Weights of a small GPT-style language model, trained from scratch on English Wikipedia.
Size: 11 layers, width 128, 4 heads of 32, MLP 256 SwiGLU, vocabulary 1024, 2.07M parameters.
Each number is 128 + 32 x the weight over its row's rms, rounded and kept within 0 to 255. Layers, rows and columns count from 0. Numbers have three digits each. The size before them is the row's rms in percent of the matrix's.

# layer 6 MLP down (transposed), 256x128, rms 0.108, rows 134-170, columns 0-127
096:139142150145102138082151112146121081112191123088160091132154107153099184141073095087117064136142134099072116098067187088083140126155111172074112158106104113094128181148123126112113144077114167109133109045139067084123132139129136078083157092122075092144150103140093138127086130131159116162167065145146108132126150094131139161152150155113112056129119126046111144051098142156107089140130
104:184160118121119167130129178167157192139160083132073157071105148122109066156131106098118147161152125048150147138113135178097100114102104168146155121114103102144153134078145167117131130127166156136105151117133156133101167121100066127152072069116207187151148104103094126074221033148132154138112116136138117119117161147134088168115187146129099114155128155096072125145128116107096154109164
102:082124122138090127171156194074132106129114112139166123073141149126102133124097143124132120114119142101096170086158153140159193168080124153112056086077118146086119134116129160149148166112147118140202136118056105156148138090179077134136142145071171088116135049162121172124101179104119081054140121091113175083135111144126120113163127079122161127168125134150083138141121097143139035089133
104:187144123144080124082103102086176116112105111164152148088118129208160149169218107162110181053130160105105126142135155166149071077103112128112137113101111076148128145091153124131112091131112136164143130113159134144110149115161132104046090157151149126118141169177110049149084104120121117143144123140176162205174150115153098123130154130082126136124116165121215106127143173067121146114150
101:120078133086090088125126165159144066122124143119149194123143154160086133111118098105106072120114106099133189189181069093148120132076131125157130079104153140104142155123137099150140148134206157123141124126152193116159148217120122097186071160092123173125152147122143093116087160179165071118117109141093135121145130142093104139150117098110123102191162123070156118121040147113142167080109
096:129141139086117091158109147196117120177108131146220143058166154141106119165119145070087080112167101112133123125160099127114105123147109108145111104121163130119095125118058067138126130132098147134130096151102137084114109167117101120171065135049204134091193095125136206141159133070148117148141104151152166078169093125078100125070064097136087154102144105123118099123114140131153155113096
096:135131171154140174150124126067086091162149132152116139149157138113144145108128152113144148087123163124136148187110105198129150106092101128127071180142146154115117068100113135140128195171139104133121195105146087117140191203071123162105102094104157141168162112169069195176101141130104107090130165125123134149102125147140155121111166121100173172144222133102123062137155125104132157197078
101:125166136071180085097155078134112156120125090071120093136108063130148125111119124109206181179077131107149168135061100112124096126150138108154142107166176091112146108137165128159138153139075137099163144133108103082132122146150085062139096110150052130135121062077215084150133113143141129156122167183168133148181140117134179120158098155126166085179155108152113132130114131084152120123182
096:116099116143157076085166125135129122134183133062100099139122083100146117116184141097155085095172161142057080106087096173125154054176125068105161118117078120160154135155124088042134125137094143155166087120176109095133128103140161136109116118159132127156127084136079147132144065097155100122116140195078111146137148147132124123171077128177123080131145107138134118103157218125076136172141
101:146153174112109089176184114155211115119110065121169120115125136133149111118129141217131123071113191093127137151131097137119141163153174132188119132071089171135142129147118113140135111074180135115118174174152127108082082082126135120101189177153138179142115200107148159099158166152096134151084080083154128114159136113106135177110112148159111134118064164079143159126154135091086091159159
100:163118128151104091145140135136097110081135099093136125158125191112135153086046150123110100100130128118097126133125128094140117135156129164129092123112133107130121104074181119100087105142102161134140077166126103172063035120092102206137124097147140076116129153190105118110206107136144131179129197150141066065090106124183133137185146118155108159119129076148142057083104119178157127108117
101:164139131135107148170170071187178138154139122105068159135158176092100154135132081141185080137154090136116148162100104106111134080123126134116117149095124075180124152149148128103127064203104154106149074201079125161118109175143135147190084125095172136130116097165133108167114167154153149108094157090080130159162077159193165125109148145126102142134130130161088125146092186190180126146129
103:135154105099181121189124072087127127088166147112127171159147082099085161086065166195072127137125088120190153110097115100162095129108108121135166154185119116118120110113111120124115128121160157153117178138153130119145074172080180105148104087156084131115154105138155153092134124096098102183097041142100099123132159118168145100159148091087159132118135099136089110108181167071074062155165
098:122085145133137148156173137134108077167068113059092082097079125148161114165086165116091134097116147115094162137167136132169109133178062145109109144179146140118155144088145136134181109123094154080145193197137144170099145156174145148099196136132111136099139093069139099125153129144142162167173108093141110174106084130150106143139175106106124202166117112137076178112094113147162132043125
110:188105168097120106110089165183113174083143131112190155111088121153171134084160133096099142136166057114102224062118100138106151122156092111094188107083154112091129201112110141108079135085145149149115120126123083097104139098189136162111076174155121127122139076120149130132112200080150123133107148124089154157152080141075080140143149117170124125134129145122114100150195103127166119158107
101:147119153059071142111144152158164117148121175158147136141111138123167111130139160145128144148161109150099166077109130128132077176144066163070170109176073139101173100107072109136113132145123097136093171133125095051186117097078064068114079151198111108130099142169139176118130142117047100121106119129164154150126085110141130102094199108134145105121180063171122166148139153139146124155127
099:100122196159118169153141131149088114139107184120119100151159097163089122095119102109112170107132147138059137051138171152145093141199077121081162150115124160117126139115137103150108084146169168101137166118140089131163139172093095124127164104132122161132078145173108100103129138048137133171120191153092128096033157149102125115130103145140143148090150124139129081059130202137173189108166
102:101092147141132155056155172138105189155091070151122091133145096112118120123104191172147082121167137119156142110099171142116183140114129125103108213157127134142152103149145131097113126141159131133111064151166202096146105090123124096165169152122074189100185132130172119115046108150091123083079160111136174134152151160164163130162107139066133078139107105133130083163105068111140102176115
104:231122077120161154080127148180116184156132141068142067172130158136188133108161110143186070124132115123153145144105161140089129129152146162138137107170157135132167141164158144164082102174112146143107158113117139109136106088150099138130099186162162108081101105132073148121111165136111116071182096111214185145121103162137070106118140112157108141121137111113111059192147173100135098117148
097:114175115153146140092116162100130119134143156118113157137114118136111089127113158081073119157133171125176063184128117110147062124110103117140115149126169117121131145116132129098150211063075102102123113182133138125141066164140146098055093104140066129167060165127160091178121125102122152195123181143126112135102215103158156143070126120108066099077133113086182145120115087095105156112147
107:196139110128165072161083112079157156138086155170122145123159123119153075125134080085133073152143106110131107109100042097152137165166131139135112139124179177139158148108174123199134170143170078113124113178100117162137184185131144136179140146104110117139131154085116110087139150086130111103099186190156138142103094158161133102095136173138095099126094117134059097096126074109082064159108
099:034165145134142138133156131210114148148189088154213176170113122078121116089113120164091130135077053091179163179131109122082119122118086173125134091167135175152109163127121102134097121163126134140071156153169131140130163150117135095094173103091073113140075147120102073067135134105118081094138166150156148152142113147091086137099117109124141100134149141168140131150180164091164141092144
098:177136087081101112168145121125179183150131159099126112175133173183141151134091099155152109131175138147109139138098187149173152102166111143110110165124115135161108132171047133116138172150143180151114117123109169164082153066069115179138113137128052160132093141067122121122086093111152122140139155087135152120179188163164145077099144134142099110099235139130151179146124147085155101120118
099:118141127107116063122111098082120187138123144156120123112123131137144138141107155109151171196133172148104128066129104158193106130096128175120123104144152117134127092172160186136095156111102073039132158116124126094127189075096091231132105170178124176085155133055111144122168123091161110131114128103084099089091172172149069114136152112142070144142129127138099125182098120131143080139155
097:134155112071111094158088098190060119167190149119083114082141056138094115130198156073126099105155141143137087137104096147144117140119148165183118182131134124146143127140113123100132124135135120138112123107113096085109193155116134122126141128144158128099102169118150094180109174120093110109091158117125123127094199063194168104164136099107055154083086159111107033106192148131127153126149
093:086142156120104110154131119151169094118114105158117124110131129071133119107065138138161156074138111166109085134111133109111113082087195138155089127152132124119116136082162131073148116108094186139111132112139100133132143154104112117116075113149159133056119187135093101105132135186129140124078143199138152079188151089168168146108112088097091191141082133185110104073194145072143146196204
100:108126113084045089061087136127075153169105137152146140117084173207086126111172176139150138165119161108160104165095124132109119079153091165119144153130172192098073191125167121143110114104143062175127084146128109136107090099084095127116102161105121102097153132070144132123088146163158160090111117160145088066119051116104071099092126123136150118119127154125102121173120103117121160101077
102:069123136137129142131076177135177107161045147147110117083160146119093092154066070146107131123064115133074137099125082149095105104102097127097134160128137079182128149147098134186190127126143092139119116164118160151101154132110084123146103167161176119100115030137133081149128152083123108065118127127130219127123128066149163073105142084165168154132137140169145113164132111115096131096107
102:115169117062123111139116144066131125131103064082106161170130161170153091155163103126116143139106108098149064104115150111090134120135119129130126113185122132085163155070071060142158065024133160128182126161138152080134137120123056102151118134113109133143141126178137172097055101125135093130147107172165071067131128139042130130070095131111124101118139128145162130117166161106139110120125
097:116134116095091095138167117121120095105129076084120157111144104138102136084158035100169116134062148065161173105093083086108111173119177139115128133156175089104152170110152106115111132132144141155111165137139091078086074116144149154085086112195143152110181110097067149142166133109189111173152115179173084109111119183113082121126169167149115105122153142118161149143179092136145098070088
097:175135149155144118088084086089095133095160168144083073156125081164139116097110143112076138106139053164167126133144115098123111149099125136137139083115125120113088146134079152139112123110048137118133111146203140116099119101119187111103111061125098141138166161101177079152180116170096124151175140133139138163122138096141098138119059145129079148200178107105054110165136113156182165093059
100:080163150099155128174158194101138125126089083140178119136130131199154100136135086149119071131193151115120115180104166128110139110114170137202095119076145143131080125138144112102132116109120142141074125124090134233122139128142154203147101132094127156158139106168138128105119094126110108130109145115171125033086115141163105193151089120169107091113135160082160158091136160141073190108152
099:107157156085179109118208139125131098143118076124154104159100133073147107152077133176090165107182153101170190154153083098085142133149140138170151106098108110147140163135068137158080137174157186182093145142173132178141096164116143129167128105137165134121150174170159082139067134096152150131086109113113111123173139132156097125163120113104118151149131105133097133022135131140067062149094
098:183115097104077104124117127139061128124117097101113137111166154151121167124107090157109182199123210186152101117183164100102177094055176131111153093141184106178150150118116146175158083117161163097101069120051110112138113110099127141078133140142181173128146142169157170146151155094145172156134090124123142153193128075133139114113152104138134131061125121150129108131153096074109131094110
098:162131090153082125130143109072080105138123086117108178120124119124109046141098125110057152115128050103065143137112132075152066122141157152150112140091081166047168127217163120136114094142120131098130144103123122107151106101131127080174126069147120160111161137142114114158153106174112082108103125100115086109133191152144148163185090149154123140165117075072089110140087096108085095106132
105:082150156125098158147126158148163151152132177116170108149158131090136116103108123150175080108204140158107121155194149149162183174067128120166108187177113146129149128152165081143061167125111103129157063117164172107107168131132159164133182114082105077177154114168149108128098107083167137140129122154136161161177159136078111150158139175116053140096168137088103130139066122150148144113183
105:215127109077162120081159146105119125121101147181098109128179045098087098125158153065113130214181139130070175139169139113120120154147137126146158156125119152125111079178079131161115121128121105090136182102157098104131143148124086064151175143128144102159083114124105101113114175155120129174134106048153153149148105123093110104171133070053115124154127151158087116090108072120124121143123
# layer 6 MLP gate, 256x128, rms 0.0824, rows 135-170, columns 0-127
108:137109167150160138036114107088133143107151097124139119141160172112139076087104163132133152170108124103097135133178143133052147199116087202152091175148130080109150094118153118173117126132107101111127144103098151114130091115116163138059099141069184046174083127140091183144127119094178169162165201115133139128107123108121144122143105169157135185134155107067112164119132070138116109115123
098:122135148130166119152142154140055185150169137147135124121155165128167121116166111115122182135151127179166145140155212151129091033141094117141152141085143106121096103105182095167158159117060100154172120127094157091070115140115126121140123110113087160151144105162117190127130103135095153115154138117140085130103051125095027105093135057123095148113181129088117099085067136135145146123147
104:101116145109140125183161120093110196102145129142129154121126148102181139093079129141133087180099161079131096155149106149119150143082153096168137106163128103132120115207097150168078152131161142122139151141139172154123170120149094097053133106065108151134136132104150137088067133156129150059095159096128161122093078122170202193062113155099070137083171089104148108146149166091159077109117
112:114095152186119140143151179094184173132124132142116157133121125185129140206050121150150153143192117127129192118139165164122115147116121105132131080194136148137134104137202130145124127149066112133126133112082102135154104158141067136163125149213149059134137056163143117126121107108086056127153154098168122068115138147147139096133197109157204131099138091124103112124122127105103156133172
108:095103145128127139112137140170125140131135112132231149134162126074154119113103133131121090158167145074163097190166144122106137116121109125108124022170095104162116126124098169154147126156148147152116060108039150158148157127152133164137160113108109171124113103052136175140111123074084129160130220158066117107154137109127121153129108067123065138181148088087130117118140104155107159100106
094:049163101126142101118121140090126100116152134120125075170139099109131187114121064152127089166182099093195172152191108089120199161150117102142146100140091118123093090086107126158073153163102133089188129124125175115153101129132129154120101121103198144135141081193167165131100111173111140115084092065132101121139125094143094083167109069117139088145087096098189127104139107111107128180131
103:117131173120136151110169123144115133124118134106115132154109133107064115123098107105060159123130127153124120135183168118159182133088100133230120144118196184084149079136115164183134097197132091094123136068179172168110179195119149111168128097138141156118178130160127167181122151087156111126157126158118153120123118116128189141183185113182098106136128080160135182101133132118080186103135
098:176138115101117136128151156101189145129135080123121142105121157153175159097172141107166153117136092096140166109122150112101144162141147165116111115048085137152057102117123173149148125138150083059142130174118060166084154130103114196157132096132106117173126189129107149176181194114139156153197129093124131168126124126131086127067112067118125119123095132149149118126084096060193139061144
106:118196148115174110082186083128104175126154102144079120123081151111070134176095132125118174081128115134114065108178150121114123119092114135193215160163171170121152082142179164098147149180154110128124121119154109146103109132203097130155138115133164138130100154074141122084112168148178155112105102119171129099103112075126125062153186157074123122128124101124180170144101176111168138113154
093:115066175105138103104156140111143144121140176121135130106174142100150103104128059075117056095105085098121111104188129112097096098140113144129137108140195145155087097151117164124146125132153162099134153106107103120089144148128101191130079108092094108097148155186093085068176109140147103089151161101169100066099121126133185147101078096144148090091119068112146224087135132150129139147201
095:139102093140140164136116057089167152131150137112167153153142145142127114130077187149109155150142096113161114083128149137104152125157173111166120070155162113132160148103076133129113112140130127154129095115112136085149119128080070087119106090193159053140131130154195157158123091198149158071113194168177118125142132153096158123077147133124072126085072045110138114151157064123150111087186
105:100122065099124194136165137179211126089050120122097166140109093167166161091127142155082068126132080121157130163130143084115161134123158204086136114083123124141155115121123140112129143156176156046101158151103169144128141159146098223135125121069130153102166121125141149178135136130129134114122124141179130109148165125114077118135132090146151108183080140134153154161101099150084204102140
098:149130127146095134143215134111134147079108140131167121116109112184120148160097096131110163147087147155151105104133121213172116178158135113101108097083155106140109114139118164179171137143139141111148144149091111216147154176198188096121154125123108096154169074096102105126109097067205071180134120147137165103147144124163151056141170137153121098154142170125198108099145150149135112076121
098:068156218108129098136123123128172115141138114123149116153115149127162089143104057112120145128144088113129177122115134184123121063170059214079135121161148121153174153147109175132139119177147091172149128130186126176161117153128076152099139128167179094185141111115140151089087041115125176110126126130134073061169112097100129080179156143113132138096139109119090087101144160121138113150108
101:099191152142119135078109106131076143086158081129121134122104149148127093106132150130181086231085114109149135124118173146113132108126161115107154049207120119096091145140137136145082117175099136190108137138153147124081057130093229173148102163089183096102138184124106077090126079165139107122152118142174162081126132161105100119109084100134127133178129144122170123126123123162106114106139
096:134110133155093160069095173138127119123143109129069125141132141107113092151149139146116125101130105165085088079121089123133119127141161119063142110090188130109073124091188162106138117200139136058141141144176164110116122147143140152222161117180128137153073188212119102098098106096122068091173138100145177137125118119153098144089135149106190122156143166120061102107122117088171139087168
100:078138144127120126146130094106119133130125155157074170113159173097152117114135103082171135143095154122123059111175133131126153114176099177156157043109169151115088107164090153170137165102123193136159163125146112106142134173132135143193138143093167155143129098116057144159032110162097128134117117156165102101130049128145144108157146171135094117128126182173050124182087154151119184131100
099:100110161105162155143158096113109158130167151156116121119131120119120065116131123137108101133114198179106139128154120154125135118081206126144166145121073219133143149166083133164161124166096169064098079148178130160123206123125091158161147130162135115119092088057174145133151145062139087141159182115105131141120154088123106107104098144087155157118075152131063171042120152133144144147114
092:147098105095142141094147118115142156129145087120151110094187130079171142132128144151112133120171147136197191118106135126160086128098126191140137151159155146103194127104057147071058173172135128186077058213140133127180134120140180159095152116143119099111104100113148068122122130117108162085158055131092141096134117158114099128077128100123095153135167160129104129092134107148090189175104
101:087155129096186187133116132147130171116118108073127188146099151138100114153102063090145136092176088085131146084183139184144107155140140222161127167166125110132098113082131108105084091124166118120152108123117178093131133111134115154138149068114100138131080107151116050155161075093148135162144118128130093156127100179107157143143086167076150137114163139133121107105187184180151083062146
103:196141181128170157140048151138143112091186173143125188149160220164123117155160144104106141111130071153129148086151121183148065121112142099163131124094155118099170118124146099154137091154112162143117126076128108078078154143157082159158142141098175105165121126138164143159133138173160118137151110155114085097108134076121113119181104122111117089059146154125194105107123060108115062094136
102:140134179136101084083113100146128176082144153110112140110120176125135144153068080144067113090143168140149137130187104089093076085072148165188167084082125132141132122148099116082125137130154123114154149087103126112149166160137114156124035149129180089153181106148153094154118103131180078135120158127127123129191090123102151110222131153077129091155184176146133129113137174125076129125174
107:112127140153132178107114098133108090146108161104131164112104115130166191144159157143093113112204129135089121106184173155155114111078104155123137100211113086165168112150133112121164062093128184133151111149102143120134174060145069146113153116138170143117203118133081189155136137148135133091101124113137081093138083127169169117103118145178139145156128173114165106138077163141220192097119
104:073112142145184115116134160159165101137034131161098193112171098152064137061045125166129088185147082156170120173149088095176129152142098131128059131136153147134122146126142158104148112129127147128125114077136127215139115105101142105104125104113135127100103159114140136070090111149113162126097133110145071155099146150110080164118153150146186142141166143079112206102149123087145099096127
103:171169111120140128145094172086125128141165170211153130137165152079117126147088084192109078138169101117146156154128195116141115084062204139154123130164116185154091134116156141152101123132177120142094135114136099151093131071095159118065147128092151153092114119145120140072140177162140073065129175173067150139127191123144146123095132130129135185157088121098158102069156133126170135135149
108:071117081160120129141138157174127114102133134080097091175178160107132162111133178117126090097189131187146173179178134182128157143104151144145134115175035167196126083082112121154123133059126135097126187130071165168127126107113163110092205143132123151090145062152128145190108139112194131110133184105121126133101104158159129072111147118115157132126109124128169169137147123157153152143112
108:087133145154144120121118075103165115081143141104142127157142064091085175056129142130089088114163141153089169094133110145128085149135099151173161084128217112148180106116104096127132120074141100084102086084100079130075093112097168106183102148121188058128186159138145102104092169145119107157196086160173100158108138126100144091179125160133108095148144148150104160085144130122143120166094
103:131144110159100124135090094071146121109073138153076097076171187185168138090124128150159136133071126095136192133102083168122082112165104079076154135173086118103156127108130085172105158137137167162136103135125158158185178126142134119123160156031161094119166157137138115113109141174187152091130148118120122134135145128183131135122114088198149147078089144143086093141158137097188086083122
096:178137131145158042143104091107160187090104135137131131134144114134092110190122139145129141118146108100117133143133101063171116112076160093122142171167184161098138099114126113143132054071146124073110084128102162166163108134146123119139148121148101121103090130171112207146162084169102120073089164099173126130072088139083127098092172198140115173128171081122090118165142090182151120133180
094:077156081147085128154128146142133100117161146079096177164157163064089059138091126165152041162103140069180114104119117145158135166114184104127157136163120063120061159082124127164124092103182123177117059135111119187179126158118127115064120111121137120149138132128104168135105162138178119171063136125107150135172131137082151128139107073119185125109100127148137127168087124118087135135159
097:160118111117162113136123062104097190125132091096185173180146152122106051157112099098173098165104168130108103115124170109119172063096203106158178118103166127135072130155198109146170170128115148108132112124146160156141186088055095138143127132127197132080097112094139216118111163123090137131093164122148115078158126109153164127103124119098123093115109140145114144099140085158128171103098
100:122119083077141133132161121112139112146134139038119126101112169124156095151176151145067180127102110087168099113109124114066148051157082141147128089135119119121113167147106137142164164088136078061128124124061126146107116111095153120160043212082129109088114143114129145167160177081119118144159102152079159104140168135134106109118034093105156149147161110130116122127128103108134154158196
102:120160058162120102095148136152129180078128118087174135112157100110103113118157057089149125142177121114119130153127141067141185173139095148132062137120114152185051116151120085201114142117111050150129132141102126086179128138096161113188168152069118099093137090121181121141100154082144182081166108103074157120120103125113137109119131139145121102158102119200162121111162127184142087100135
094:079064129114133129171174127030148118155052122078159143139137140114146161107097102076134137177173122097080127126177117142157180117110127130158137127164101199103186122068167175113143113105139116157097164113110126138086181152162119127102117130125085116204135140176142121151144067097163122121117135094163144078104121095139166175129156146139124122196177113108152107126076059133092128141122
106:119124099146142118148144145081183109049159121154070135100074113117120155079156119106110166094099142040202094155145148115146080131180134103152136161099130111087101152097149138119129123134105133189152150150121121119095047113178096149128131139119157068115159114097159050099141166103133122193149110129125136119105122148167094121126125110156185080111047125140174171065146108153128158094153
096:126075083216151151067082115066091096102170130130134132168098123103159138104158177113126120112108154143146154102112149112142081143178123089117101136100164110136144115134107105135143106125106188151105128100167169130045137133153164099154100097083117135130116113109110073148129116135129224051096144082127056164141155161201060149149109154107124091098137108102070138102171106138107127127128
# layer 6 MLP up, 256x128, rms 0.08, rows 135-170, columns 0-127
113:109162145155101109080146163139113125126112095118111120134147128110124164141048112120155122129109132172105173128093164115099134131160143132128115118129145191074064167152123134097148156167102149072059142151147177119142106129096132189116138117122243151144125145138146164070132128091143208170174077101100124162124132108126107081118181164089190127158152158118099152114179071076078107102103
104:176130088056117090093146128112155110185128135130184197092100095074174151128074080148133093086134064109102080165174105108101115123119127088113166154147138117167102139184149111095075098130184065113134114139086146123177088114099126153136145153156123106120154146155126133133098132095120145149071111209105108152092093094125169136180146206091133109119139094130135141138097116139053139113169
104:139100170099128154148155150105087149073128124088193098112087079155126131131158097097131135096126130110184143159120155153124214158130086121088124099142120097142128105137211157117170140028131130142121108038065106173136095178096124065188123091071158058125115124095141148100135169143166138175161138192126116124151136112118107120155131106144141138151096098105145174138166131151131145145114
105:069093100107113146122157124153124186087133162116099102153137151183153144094116112097141113071105124139167110135091139135085153066114141186170167145151150167168136161064189126069145079100087171151073133113118144165139140130098150117119111079109106117137210135156129128121171163158153120104068085128155070178176106167165169177173101158088144124167171123061113136150152150160104118126120
105:151106102092136133096088125095123114120085170102140117092145143139143116104101157082141131118150158102130098113084096104167132124108149042091185077104124125178127116088137129058140081101100157126105118117156144100123128137134119049212119155161170133120168153107090189127091186141115162132137120186182070074119116039134106128134104092140084150089162138120191124121112142104124205114151
095:144168092105110063085103148130150109127129102127097070127143125131126165128169207116130128108173126179090148133102052019121102189153125122103159105174141155099115177088099138129127121147101087129039086143136141178179148108153156154129154157108139162154122150106102079180126077103182135111164136144116147085105128110128103110178127095154166162128192094117093165129114125186111128112148
101:122096160061143172126126075086131176132125103162155115157124142127135138123043143135199209181135132114135124182154163149140116201121151142145176073135155156102088142138132109144140126118070116140105171162132178117093119080096117122126140103082160130099163098148158118134181126136184148095136106189119152094079151114115099121106104099162072061139090154171145104190081140116088124083101
102:092062152124123130084097135113113128093133050105157164122116139118135091142122141132201101118165159142127175166111117154086164158133111138169107159123142156147086146191130111114116134052111166157092185113133094132117132120119179145132174164126195155124095091136168099131103146164138208119109140103189195136132050144211098112146169080099092140116106128125085130133129118077113125110061
099:163128119124149135082121110119101156159161105157170099155135100110085151102100125166132140087202052137100134148199153146163109167154139075188152128128101115084126118143124102112099061101134120099185091098153118159103091215135131153148158116155154131072137206156196182111116181116098131121188106105095140179097125179161141126095148120156084138124111140125091100090164111169168125113140
096:115150188115084189034121133156149161142146137123123089125150110087128146192102104128110085154130138127153196159172168128189193090075103125085178143085133135121146157139096078137112133149149120175163135104101149108089118172157188116158108151080136174143131148166167191153096139171089146191135143186143105195126133081103138131105120108153152168106131112147112063111151099098133109124141
097:147141107176159112100080165142105118152079123109120092079132160137144132124120122120189135187138097066151121113120207187076098143136184102106129114142189135169122121141151147121132185084158145126084131114153101109144137101142093104132105096172181106127089101113093092218132101135167159091075136144144174090221140156107142092115141114105160069084130110174140137127115137178192133161121
106:198146160138146077144145129134110103135154141159145155095140117133143081093084118152134129199149143070141047074071203100187139040135087160103162165085110163133095162142150135086092114149112157143121133128128137091089094106173149114173159124102151191125099172093067168128130134069147109099173150107109159151143180110134140129136162137152123128155128150110104180110135071144171142170125
094:179105107095104119195092079141189074099127157134135061161114131157146105115139111128162085145140097120113123109075194131117097115135098124223108139117055082107137083136145178137155148150147088106074119101132127071128129196135152155152209067059135107149105117101125102108132169120115082150125141102116154099186181133140132061096117103114114143157137160176122137119141142147095092130117
105:132155105155106093121162199133107143184107094154150142106154090174143171150122145127141098166150145111086127118163171133094120122143118103157118088073088083116137184145111114133120074130155154141103140107119119150109061085146166134158162107128132176077095072158170138177143161107140151159153118147154098078167144082077101190128096178107114151151176211086101056079111141109073166095127
103:124133122134145099182167035117157106138079097064096150049138134092158138153135105152094092113113145142110104102182128132136135106101147141167153173093114209141105164096152065142118063099129136206092130075152163169120132073174137118117185116083045098139101080095147140182143117140078163148105081090174146135089121157122161120122130138117164133113140110159146148102119146109135141114120
096:156141064192172135135129089121140102145128117163147127129136141189150124126085162145128170104166091180073079105124153132119132085150073157165142162113116151133140112158187153039098149170124115119201104073122082133125135095116088130109122097127190154088139166187085153083143167115093152113142093132126140180103088060144118172139126125157129117083060135106139170101133063096166127141146
102:104086137080103132093093080124165111147128124082077080119142116086102158171193161128098115114107165106122154116076128085104143208144180086083070149111108130183118147132171103105116123133134104133108093135090095072175167127105074059101112120092102127133123093085108105126155177130152109124146098152130117123212166101154080172185105102166168135109058158151095126109114113147148174152137
102:123113177125135149118091204121117156124161169158119068148130125121139082132076139120104113121075127137098093093119127156065084153102146131123122091135076069181154110129099150144122136161204126096112115132170105084170148084112152145107069110130121157108153142079138159186109092044091073060048091087132123142123122137103066083107146092077124087117147106151107128112101187129122119125120
092:132147127119150074097105132124107160130117105172150162185092168140153141129179076170132127100177080140141160148158177170130134123090091146079177160135139095105181145157128090163118165157100095167085141155120134158136173129119116101144117145149141107070132108068095186082154126157128110120107108132190162125156163123103044119182205103105115106130076125168091086129141063099130105052149
101:112094154166178123161130089095133150153102108088175085047152047140096109123121062128156155140130159155130186139111110136106154135093188141136155153188177090152140142090107095153097123131163155146116147175122150128110130153158141124180152105104194130195155139104114102155162169141168150123145157132112111132066116068079181118165107157121165060075147093192118115140125130173165157120148
104:113182081080130146130130093108126109045141150154120120115138082109146110130096158134113100116126122127082123085142116155143145139197169149139131097176203135123114134084086149139091133108137116114135193137150141115093144081101127242100093138121114129168112065167091115156132141183086059107131119097083085115155149148119169128129118172161124153107163130147074094090161122143124059182193
100:096125108107115118169142096091102153074068134113116158127147087143129122133108064158116142008161127099101133195125135143068116142142160168156132160129151175131102131152107194108092172113132118135107165128107180132151084184137136114118155137115115109076072080198078078171108125103136158176135166144080110156169082161156148117169149084121159124122146154098097146108185143132156163154092
097:122137123147126141129138089080149152177111105116091105104106181157150145097129141153134152174171102189139126152082157157126108125150118086140153095103140203141176126121158068125090205105123137076132067120120155174167075066117129110148123147093115162099112138088136140126121151141122125148106144128164098190099124115073054076140134136137181166130127140214177231132120116170154099138116
094:141136136140074095152138140093140085167130172137139104143191108149076125140134091097138160147084141122143086067132154100155098084086120098125091101114146143066092146090110145121111111095114148143120178165031137117169177140074183155155107093117079101121116102114095058154096105212131149153153119179167134135181145143157156167074074146061110118127147127154135143136120146151119129200151
095:137146110103174157126129142128119103091091105111138120080101104087106110064153073135153108095117118167153141185149104188180174137153144180124098151118145132133135142111107185119114134155151077091112123073156134167193116110106145142142088145046102166173136115124137044138151097101094115143156156135090178175189084199120152098111113181096126127126191060109121090178105133127169131096126
102:122149073109080125102160106081099088191104184156119136131144158147100166161093068144164098103102142126157136120139198094110175134128092139126107122119119148125164167146134126095219097101115153114141144087185142108111125127079160056133119117065176135090171117110087152125195167082069154066114145156129159096114140099170086131150139156124145216126121146140100160096152132177123150137109
109:116168092124114124068150139117170178181154084114140073124117138123174181128123116141175159124061160070147116087120145074111103102116142161179117108128136119058142191118174150144150112124124131138064129122161097151143170083143129188153178118118127091117169114117108072140163155056079124141134161103160074124176159143135118100213116099118115139076105117110163134120120206111145171109102
099:136108160189139087126146121142103074107151137145158131126138153120117143149142156082137098165172176143129119110170142115111114123129061089113104236082122124111178088065092101143078110115133134081071131103126142079093166153112156136155128127128159133098137156105145166132167077151136109130149086086124061184123122123166085193112164064156092113128115078142084107138163180136156196104178
091:148133095120140113126143121182171134107210107103133102134101169138136154151133110116133141095080168112086141113098195090132136151167198087147073117113103155181118083099130184134170094111122084139147123107155151174110131146077157101143101158097144111107140106082101066136123124141096152180136125062166185181106132180120087159103125138083148111140119123142127151227172157178077114163078
092:106087139125129129200144108150099094110147103105152107124169156110167144086151106125157084141126126162185104155076114112091163029113134117140146135118102102113170035105133122103072111167126139076050138148160094128141072189139097133093149158101063130109095159149116068116112175094084088215127125086124183107096132170127170125082096117137166121123103114147142152115141127131154113138123
099:110124134100116080171107172107127091105095083090092145141088088166204172164151130161104126099145104181129184150103141102171154151110102196129127163143148087081147066061129109096140096130146129166126169138133140120147129121155131136161187101090115073166095096115190077178164116131102146151111102193158128108111131112149105119080163144138115117185111121183128112162094123046196137125144
102:117077079098056108144145106127137060151167132133123101099129130127108154172142100104123123091114171085112157077152108153111061109149137174144084128063075084124137088116110164100117124131121144161084039189122107107159134138081125177114125088116150085132135161122133158144177103114133102138093152127135118192118139166170125143165157093078199149143161116157132102210130143101154128055089
102:151158156112135099103114226131138073084146114145068101156177156154115131163099159172094123114129123054173154126113062158118105092083120134085109154095091123145165181172143170108135111183146165140127149153150123096145168182137104125111111093119102144120168122093186137127132103087088138115133122131203148126098114212072167092067120122157133147115085109098096203138098134127143140155113
103:119120099147102125157131140135083110168153113061139149139118174110107132149132081189151057144148100125072130136152092079174082133162124114084163108122102139084089131112122094157177127149081060144163178080125162167134086146105146143091142136128133101140101132163099135166169108124131176130151119114174142142151202067155167170160088103081061142145109087116129077099152144187070094142074
108:143064138102156066078109094153118121113143079087142092159114100069189125159126099127151140127125111178086167139177124144105181159195123083089156099116163056140128150130172137171110084135122172107118159202089086132067060144115113117138101129129120173142093169091136100074134145097127122090127203158120128119129102114093124114119083140129130098139142100169148124158148143151178210152123
100:141179117114179133121092100144161091119084156122110124137100092102173114102115130150134146188109131191172143132124068086152146104119154152157101110125128128106120207100140128112151071059116065185108090100115173146112119114080181131179137143097133175143088114153095044100131120109145124098110174119156158117192075111140128141059143184105154143096138111102155143178199132146122151115072